From a checkpoint of a small transformer trained on Wikipedia: a variant of Adam for these matrices.
Each number is 200 + 40 x the weight over its row's rms, rounded and kept within 0 to 999. Layers, rows and columns count from 0. The size before them is the row's rms in percent of the matrix's.

# q: layer 3 attention query, 192x192, rms 0.0979, rows 191, columns 32-63
# k: layer 3 attention key, 64x192, rms 0.102, rows 63, columns 32-63
# v: layer 3 attention value, 64x192, rms 0.0997, rows 0-22, columns 32-63
# o: layer 3 attention output (transposed), 192x192, rms 0.0901, rows 0-22,64-86,128-149, columns 32-63
q191,083,300,216,199,238,166,175,246,199,134,225,218,197,216,209,200,211,240,160,177,279,191,149,166,184,213,177,231,314,178,205,291,187
k63,077,154,129,224,195,169,199,250,218,187,217,189,217,221,209,274,206,243,173,190,210,171,243,176,172,269,196,250,249,160,235,191,197
v0,099,201,162,175,113,287,229,189,212,178,173,190,228,228,151,157,239,189,214,205,221,211,177,235,232,142,211,261,168,232,227,158,203
o0,117,226,193,167,138,151,220,222,184,242,231,193,130,131,232,219,201,188,184,211,132,165,174,187,200,259,163,155,150,178,175,218,221
o64,091,158,242,189,230,190,198,195,189,224,212,235,181,200,239,178,220,183,213,193,121,158,184,236,190,254,214,272,152,157,205,185,190
o128,082,126,237,228,254,208,196,198,175,274,180,209,248,181,194,228,218,224,206,197,207,187,249,175,204,163,202,233,215,219,185,190,155
v1,090,179,185,219,179,232,214,167,198,259,143,138,144,191,186,146,259,189,230,204,282,158,191,215,180,104,242,225,173,197,176,226,148
o1,116,230,186,244,163,133,130,241,186,220,217,192,249,254,247,248,203,282,248,205,168,212,248,178,172,216,196,123,281,166,150,238,264
o65,071,218,121,204,154,231,208,191,202,207,175,125,165,175,219,170,205,273,246,236,170,135,214,275,223,217,150,112,120,278,154,205,188
o129,075,237,181,263,171,238,251,243,247,238,240,256,248,235,225,133,181,227,201,265,154,166,119,147,255,213,182,119,109,187,213,169,193
v2,091,121,246,197,218,105,207,201,164,181,236,257,142,204,171,227,214,195,168,196,174,167,283,149,223,197,173,194,241,118,199,52,184
o2,114,153,165,210,249,267,211,183,180,170,233,241,193,165,222,181,211,133,238,154,166,250,202,212,208,173,224,215,174,169,212,213,210
o66,088,198,253,297,216,198,236,173,168,233,141,127,170,170,223,226,122,178,182,200,273,202,169,145,249,133,206,243,224,172,205,222,193
o130,077,176,183,227,155,160,147,189,164,269,155,112,207,227,235,231,172,228,269,225,164,229,169,268,233,181,223,237,191,215,183,217,189
v3,093,200,143,222,133,299,219,115,267,304,203,162,260,246,270,168,252,177,207,173,270,239,173,188,118,145,194,239,179,241,220,241,160
o3,113,206,189,255,157,79,165,197,177,219,210,195,202,224,222,224,204,296,201,260,202,177,199,217,275,234,174,143,247,148,113,188,225
o67,086,176,175,159,196,197,167,227,200,230,226,192,279,257,173,256,206,207,235,192,201,230,253,242,203,223,142,156,189,222,186,207,214
o131,088,228,205,175,176,165,179,271,199,239,226,201,230,179,142,191,183,174,152,208,233,157,204,141,226,158,224,152,224,169,208,161,217
v4,097,207,171,176,216,256,223,215,226,284,220,257,218,189,241,193,263,184,185,177,218,279,206,183,175,201,121,203,199,194,193,226,276
o4,113,170,196,268,237,183,142,206,138,190,167,143,156,178,172,192,219,224,205,228,244,90,176,198,229,168,262,254,184,153,162,156,186
o68,088,179,193,219,247,228,302,223,183,247,217,262,200,253,136,194,179,209,211,160,195,192,201,188,160,150,258,185,143,237,176,277,237
o132,100,195,222,171,207,192,218,196,161,165,215,200,198,116,158,212,169,134,217,191,175,175,213,220,209,208,247,203,202,171,192,232,147
v5,103,286,207,157,174,303,158,227,141,162,202,152,197,113,191,209,233,236,215,148,241,176,181,182,210,230,250,164,148,195,223,258,199
o5,128,188,221,192,172,226,210,166,242,199,144,159,234,282,204,266,170,226,142,249,249,236,159,176,123,149,231,146,235,196,224,205,235
o69,084,170,199,208,211,194,250,161,203,174,145,210,172,152,181,256,194,177,154,145,175,211,236,237,247,221,155,271,162,178,217,216,208
o133,087,132,232,207,197,192,242,214,220,245,161,265,163,191,179,234,220,172,210,123,146,203,162,232,280,196,169,200,110,210,224,219,211
v6,083,175,216,150,172,172,255,200,217,238,273,260,195,162,195,114,195,177,174,214,216,156,242,208,161,243,85,217,150,234,217,176,149
o6,103,213,172,223,185,238,106,243,210,192,195,143,238,231,226,265,282,277,236,220,160,168,171,130,225,159,242,239,212,170,111,243,197
o70,084,254,170,162,156,188,191,233,198,200,228,278,202,120,131,159,203,249,248,214,184,198,211,141,231,190,216,236,219,177,152,216,216
o134,098,206,184,123,112,221,197,241,195,224,209,140,219,181,165,117,198,148,241,225,189,185,208,272,199,181,250,172,270,153,212,173,216
v7,092,200,182,227,176,236,174,118,265,259,140,205,155,161,263,190,211,227,212,198,289,247,228,184,206,138,247,166,196,168,194,161,178
o7,107,200,168,230,213,127,181,204,192,215,159,241,232,225,207,263,139,201,210,182,174,219,235,200,223,252,181,178,264,135,125,224,291
o71,092,209,185,215,189,243,307,236,185,235,147,179,175,200,196,195,156,234,252,301,190,131,198,220,194,138,221,143,99,243,165,235,186
o135,102,191,221,261,126,185,269,239,176,268,243,181,194,230,170,186,183,170,197,251,181,206,99,157,233,174,222,178,92,252,217,235,163
v8,105,176,266,233,166,260,146,183,205,82,224,123,148,174,183,225,241,179,221,136,186,173,240,178,206,189,180,176,205,144,193,149,159
o8,128,194,161,230,184,161,237,175,227,210,200,220,269,273,242,194,184,215,170,216,172,274,224,213,150,178,206,117,231,153,186,210,220
o72,088,172,125,221,271,170,179,166,195,185,156,197,202,200,172,221,166,181,234,290,191,178,234,230,273,255,145,213,216,163,225,215,204
o136,086,226,144,161,181,167,237,274,179,220,196,186,196,259,188,203,279,214,212,201,181,105,188,166,280,216,217,190,113,232,313,194,218
v9,105,174,175,190,199,289,197,273,167,202,215,161,285,175,229,162,160,214,200,164,155,319,209,229,239,222,222,122,175,258,204,171,203
o9,119,204,227,270,217,156,198,184,203,201,190,205,125,182,156,138,185,210,155,228,242,178,170,185,195,135,212,197,173,223,223,183,171
o73,100,204,231,235,212,258,192,162,179,177,177,176,218,244,196,204,204,223,256,180,167,180,203,283,262,146,216,132,251,261,277,180,184
o137,091,277,207,172,255,252,175,188,189,211,241,263,200,160,211,256,264,169,230,197,172,112,183,217,252,198,138,203,194,199,245,184,151
v10,075,208,246,172,126,261,240,193,209,196,241,207,230,171,221,91,256,173,195,139,242,252,241,211,181,142,144,187,140,300,219,187,161
o10,088,206,185,270,157,169,92,208,196,202,207,136,225,257,235,268,234,266,165,261,171,154,122,195,219,184,230,155,229,115,98,209,236
o74,094,219,173,219,232,196,192,231,197,240,176,274,219,176,180,191,169,209,214,199,205,217,237,143,210,210,160,246,188,214,153,195,215
o138,088,186,234,190,185,140,190,247,176,265,122,166,195,162,187,137,168,191,249,272,215,154,216,212,201,210,240,223,235,181,203,161,192
v11,131,151,302,252,196,220,187,206,152,238,197,336,230,251,197,198,186,170,179,192,204,190,86,172,172,200,126,205,255,176,187,133,225
o11,150,173,104,223,209,186,189,243,171,257,228,207,174,176,226,105,264,194,226,147,184,158,279,148,217,183,179,254,114,218,257,169,172
o75,086,190,224,126,199,205,202,232,204,280,244,297,136,287,187,240,193,202,177,187,227,212,205,191,164,213,248,172,209,283,153,249,240
o139,088,221,207,114,240,210,263,163,226,116,201,215,180,158,206,229,115,206,191,181,205,215,230,253,163,220,254,221,274,288,186,227,122
v12,107,292,165,209,217,248,204,163,221,195,206,229,238,225,249,249,236,209,179,160,198,251,157,190,172,207,71,231,216,237,171,252,244
o12,121,188,189,213,189,163,196,170,192,212,195,206,215,208,195,185,173,241,210,197,207,114,193,235,243,243,216,266,187,126,175,132,223
o76,092,155,197,237,254,201,223,254,205,241,229,198,211,244,128,223,177,198,243,209,245,227,202,168,182,182,252,239,215,203,174,291,199
o140,090,141,211,199,174,158,190,223,186,197,208,132,151,156,136,229,171,156,197,173,250,235,270,190,189,246,254,235,288,236,193,235,194
v13,098,231,186,219,211,266,164,221,203,92,228,154,123,216,131,212,237,122,174,192,163,132,238,164,209,233,168,231,236,213,172,186,198
o13,120,148,216,177,178,232,262,243,245,165,193,234,285,195,225,189,159,169,222,218,178,260,127,232,160,230,210,144,172,198,248,159,154
o77,090,149,164,285,209,162,154,154,170,196,191,122,263,206,198,191,253,175,210,188,168,183,224,277,236,229,166,262,252,205,232,209,143
o141,097,209,152,233,220,203,192,183,164,211,173,270,284,220,161,187,247,234,247,144,192,120,220,167,247,140,183,254,116,234,272,217,178
v14,118,217,149,141,105,311,285,203,182,279,202,197,213,207,197,134,154,150,204,203,215,204,153,230,173,115,142,227,195,238,236,216,179
o14,142,221,205,261,169,102,112,260,154,224,238,131,149,175,238,252,282,225,231,234,153,118,173,203,267,205,244,165,149,174,155,239,182
o78,093,174,277,234,235,164,184,209,193,232,232,192,196,219,216,161,222,185,185,105,193,235,214,261,230,197,199,263,161,192,248,240,235
o142,086,211,201,222,294,174,166,173,264,244,161,223,211,192,196,168,178,127,200,168,190,262,243,236,224,254,192,293,277,175,210,198,234
v15,104,254,204,267,226,206,211,190,131,186,135,201,175,163,199,200,196,273,251,246,189,212,163,235,222,143,235,130,225,199,174,284,196
o15,123,219,159,184,165,179,222,205,270,226,189,243,245,231,192,197,173,190,231,257,219,196,226,221,119,258,209,258,225,209,249,231,167
o79,076,190,177,153,203,113,198,233,254,224,206,186,173,193,188,180,231,122,180,206,145,155,111,229,151,242,207,266,167,260,228,260,139
o143,077,162,231,184,243,253,216,174,241,193,216,215,198,171,159,235,163,169,187,167,181,202,163,189,213,187,191,188,186,265,211,244,163
v16,101,217,222,239,189,245,175,230,139,118,258,190,90,151,164,175,191,136,174,152,206,143,263,145,213,243,165,216,199,203,222,188,224
o16,118,166,201,162,153,302,229,264,245,184,209,215,297,228,189,216,170,235,180,258,183,263,131,213,133,101,245,167,181,155,233,163,216
o80,091,218,130,215,195,216,213,217,196,216,194,222,172,141,143,182,189,243,169,216,166,171,192,160,181,203,180,227,221,240,155,165,187
o144,088,197,190,160,222,192,189,195,176,257,210,248,189,222,189,125,161,194,187,250,223,141,170,216,185,171,195,171,209,333,222,247,167
v17,106,209,174,186,181,167,175,231,198,224,264,163,162,217,294,202,179,157,180,190,239,195,232,93,160,249,191,238,237,162,223,194,234
o17,122,182,215,223,224,196,208,219,225,168,197,212,234,202,136,191,211,135,205,208,233,250,193,281,320,159,236,187,235,141,145,156,223
o81,084,230,161,187,198,245,243,244,194,168,187,189,257,225,137,220,156,237,254,284,242,195,216,235,172,155,196,103,268,170,185,201,243
o145,064,264,184,136,166,200,232,194,194,200,184,182,192,219,136,155,132,204,169,219,223,205,186,240,192,171,199,107,203,214,203,225,213
v18,113,154,200,173,198,259,199,255,178,171,230,212,283,205,250,193,132,162,177,180,143,274,175,190,210,230,182,197,162,195,217,110,172
o18,128,203,165,278,198,158,176,165,174,224,216,200,119,159,163,138,230,155,162,184,202,164,223,200,256,154,197,197,142,199,179,169,220
o82,077,153,287,271,277,229,236,159,194,263,142,256,185,247,178,204,125,234,247,196,223,208,221,175,229,149,195,260,202,216,235,176,210
o146,083,173,231,190,240,153,130,187,146,266,156,152,180,190,220,245,225,250,236,227,141,174,238,206,205,240,215,282,263,242,214,180,188
v19,083,145,215,227,177,167,240,223,142,233,231,264,169,185,211,110,139,158,186,206,217,183,201,190,149,183,133,175,204,222,209,203,136
o19,109,210,156,222,160,219,116,229,239,201,206,167,280,259,208,199,302,281,267,240,170,170,221,166,182,152,248,229,201,208,181,239,172
o83,077,265,149,152,138,192,170,234,233,207,196,218,224,171,136,184,176,213,271,237,208,238,208,195,219,220,197,144,254,241,192,174,200
o147,084,274,165,100,162,235,195,252,251,209,231,202,230,203,173,130,179,102,231,245,190,175,149,266,212,210,199,145,257,170,215,156,224
v20,084,257,224,148,270,125,192,246,191,157,196,260,258,173,120,255,151,217,193,171,144,177,171,209,238,233,217,217,178,303,174,246,194
o20,102,200,235,143,197,254,236,127,202,224,193,207,141,183,235,148,211,207,136,188,188,158,166,246,145,231,146,264,103,248,283,150,148
o84,092,165,272,193,250,173,182,148,225,202,193,250,173,221,268,173,244,157,93,147,203,253,199,172,197,268,160,310,142,209,195,151,206
o148,089,162,226,252,224,170,166,168,192,166,168,210,141,245,265,210,239,270,210,192,228,242,294,181,151,245,203,254,242,198,172,192,284
v21,106,180,143,154,151,301,152,168,264,158,155,98,203,240,199,164,319,185,202,192,237,225,196,236,229,141,237,281,161,237,219,177,235
o21,123,213,261,161,168,176,254,179,164,185,244,199,175,170,226,277,82,217,187,197,181,226,127,195,193,224,168,42,213,181,177,193,245
o85,082,156,187,309,206,262,193,165,200,209,169,134,213,217,223,255,185,190,221,196,207,162,209,265,195,149,202,222,272,192,206,212,164
o149,099,176,206,328,234,170,150,235,200,255,166,239,233,190,239,255,208,238,217,237,157,161,215,148,210,199,158,340,157,166,193,173,156
v22,110,104,315,249,145,229,187,260,158,188,185,212,222,201,174,150,153,195,205,171,191,143,150,217,199,221,183,166,233,147,225,148,107
o22,120,219,89,227,182,167,190,224,234,241,226,211,221,190,225,159,257,195,214,191,173,227,296,180,139,195,161,182,153,245,229,252,158
o86,091,222,182,93,163,135,113,210,212,194,267,291,214,175,239,215,206,152,191,216,138,205,156,201,174,299,155,231,229,210,239,119,200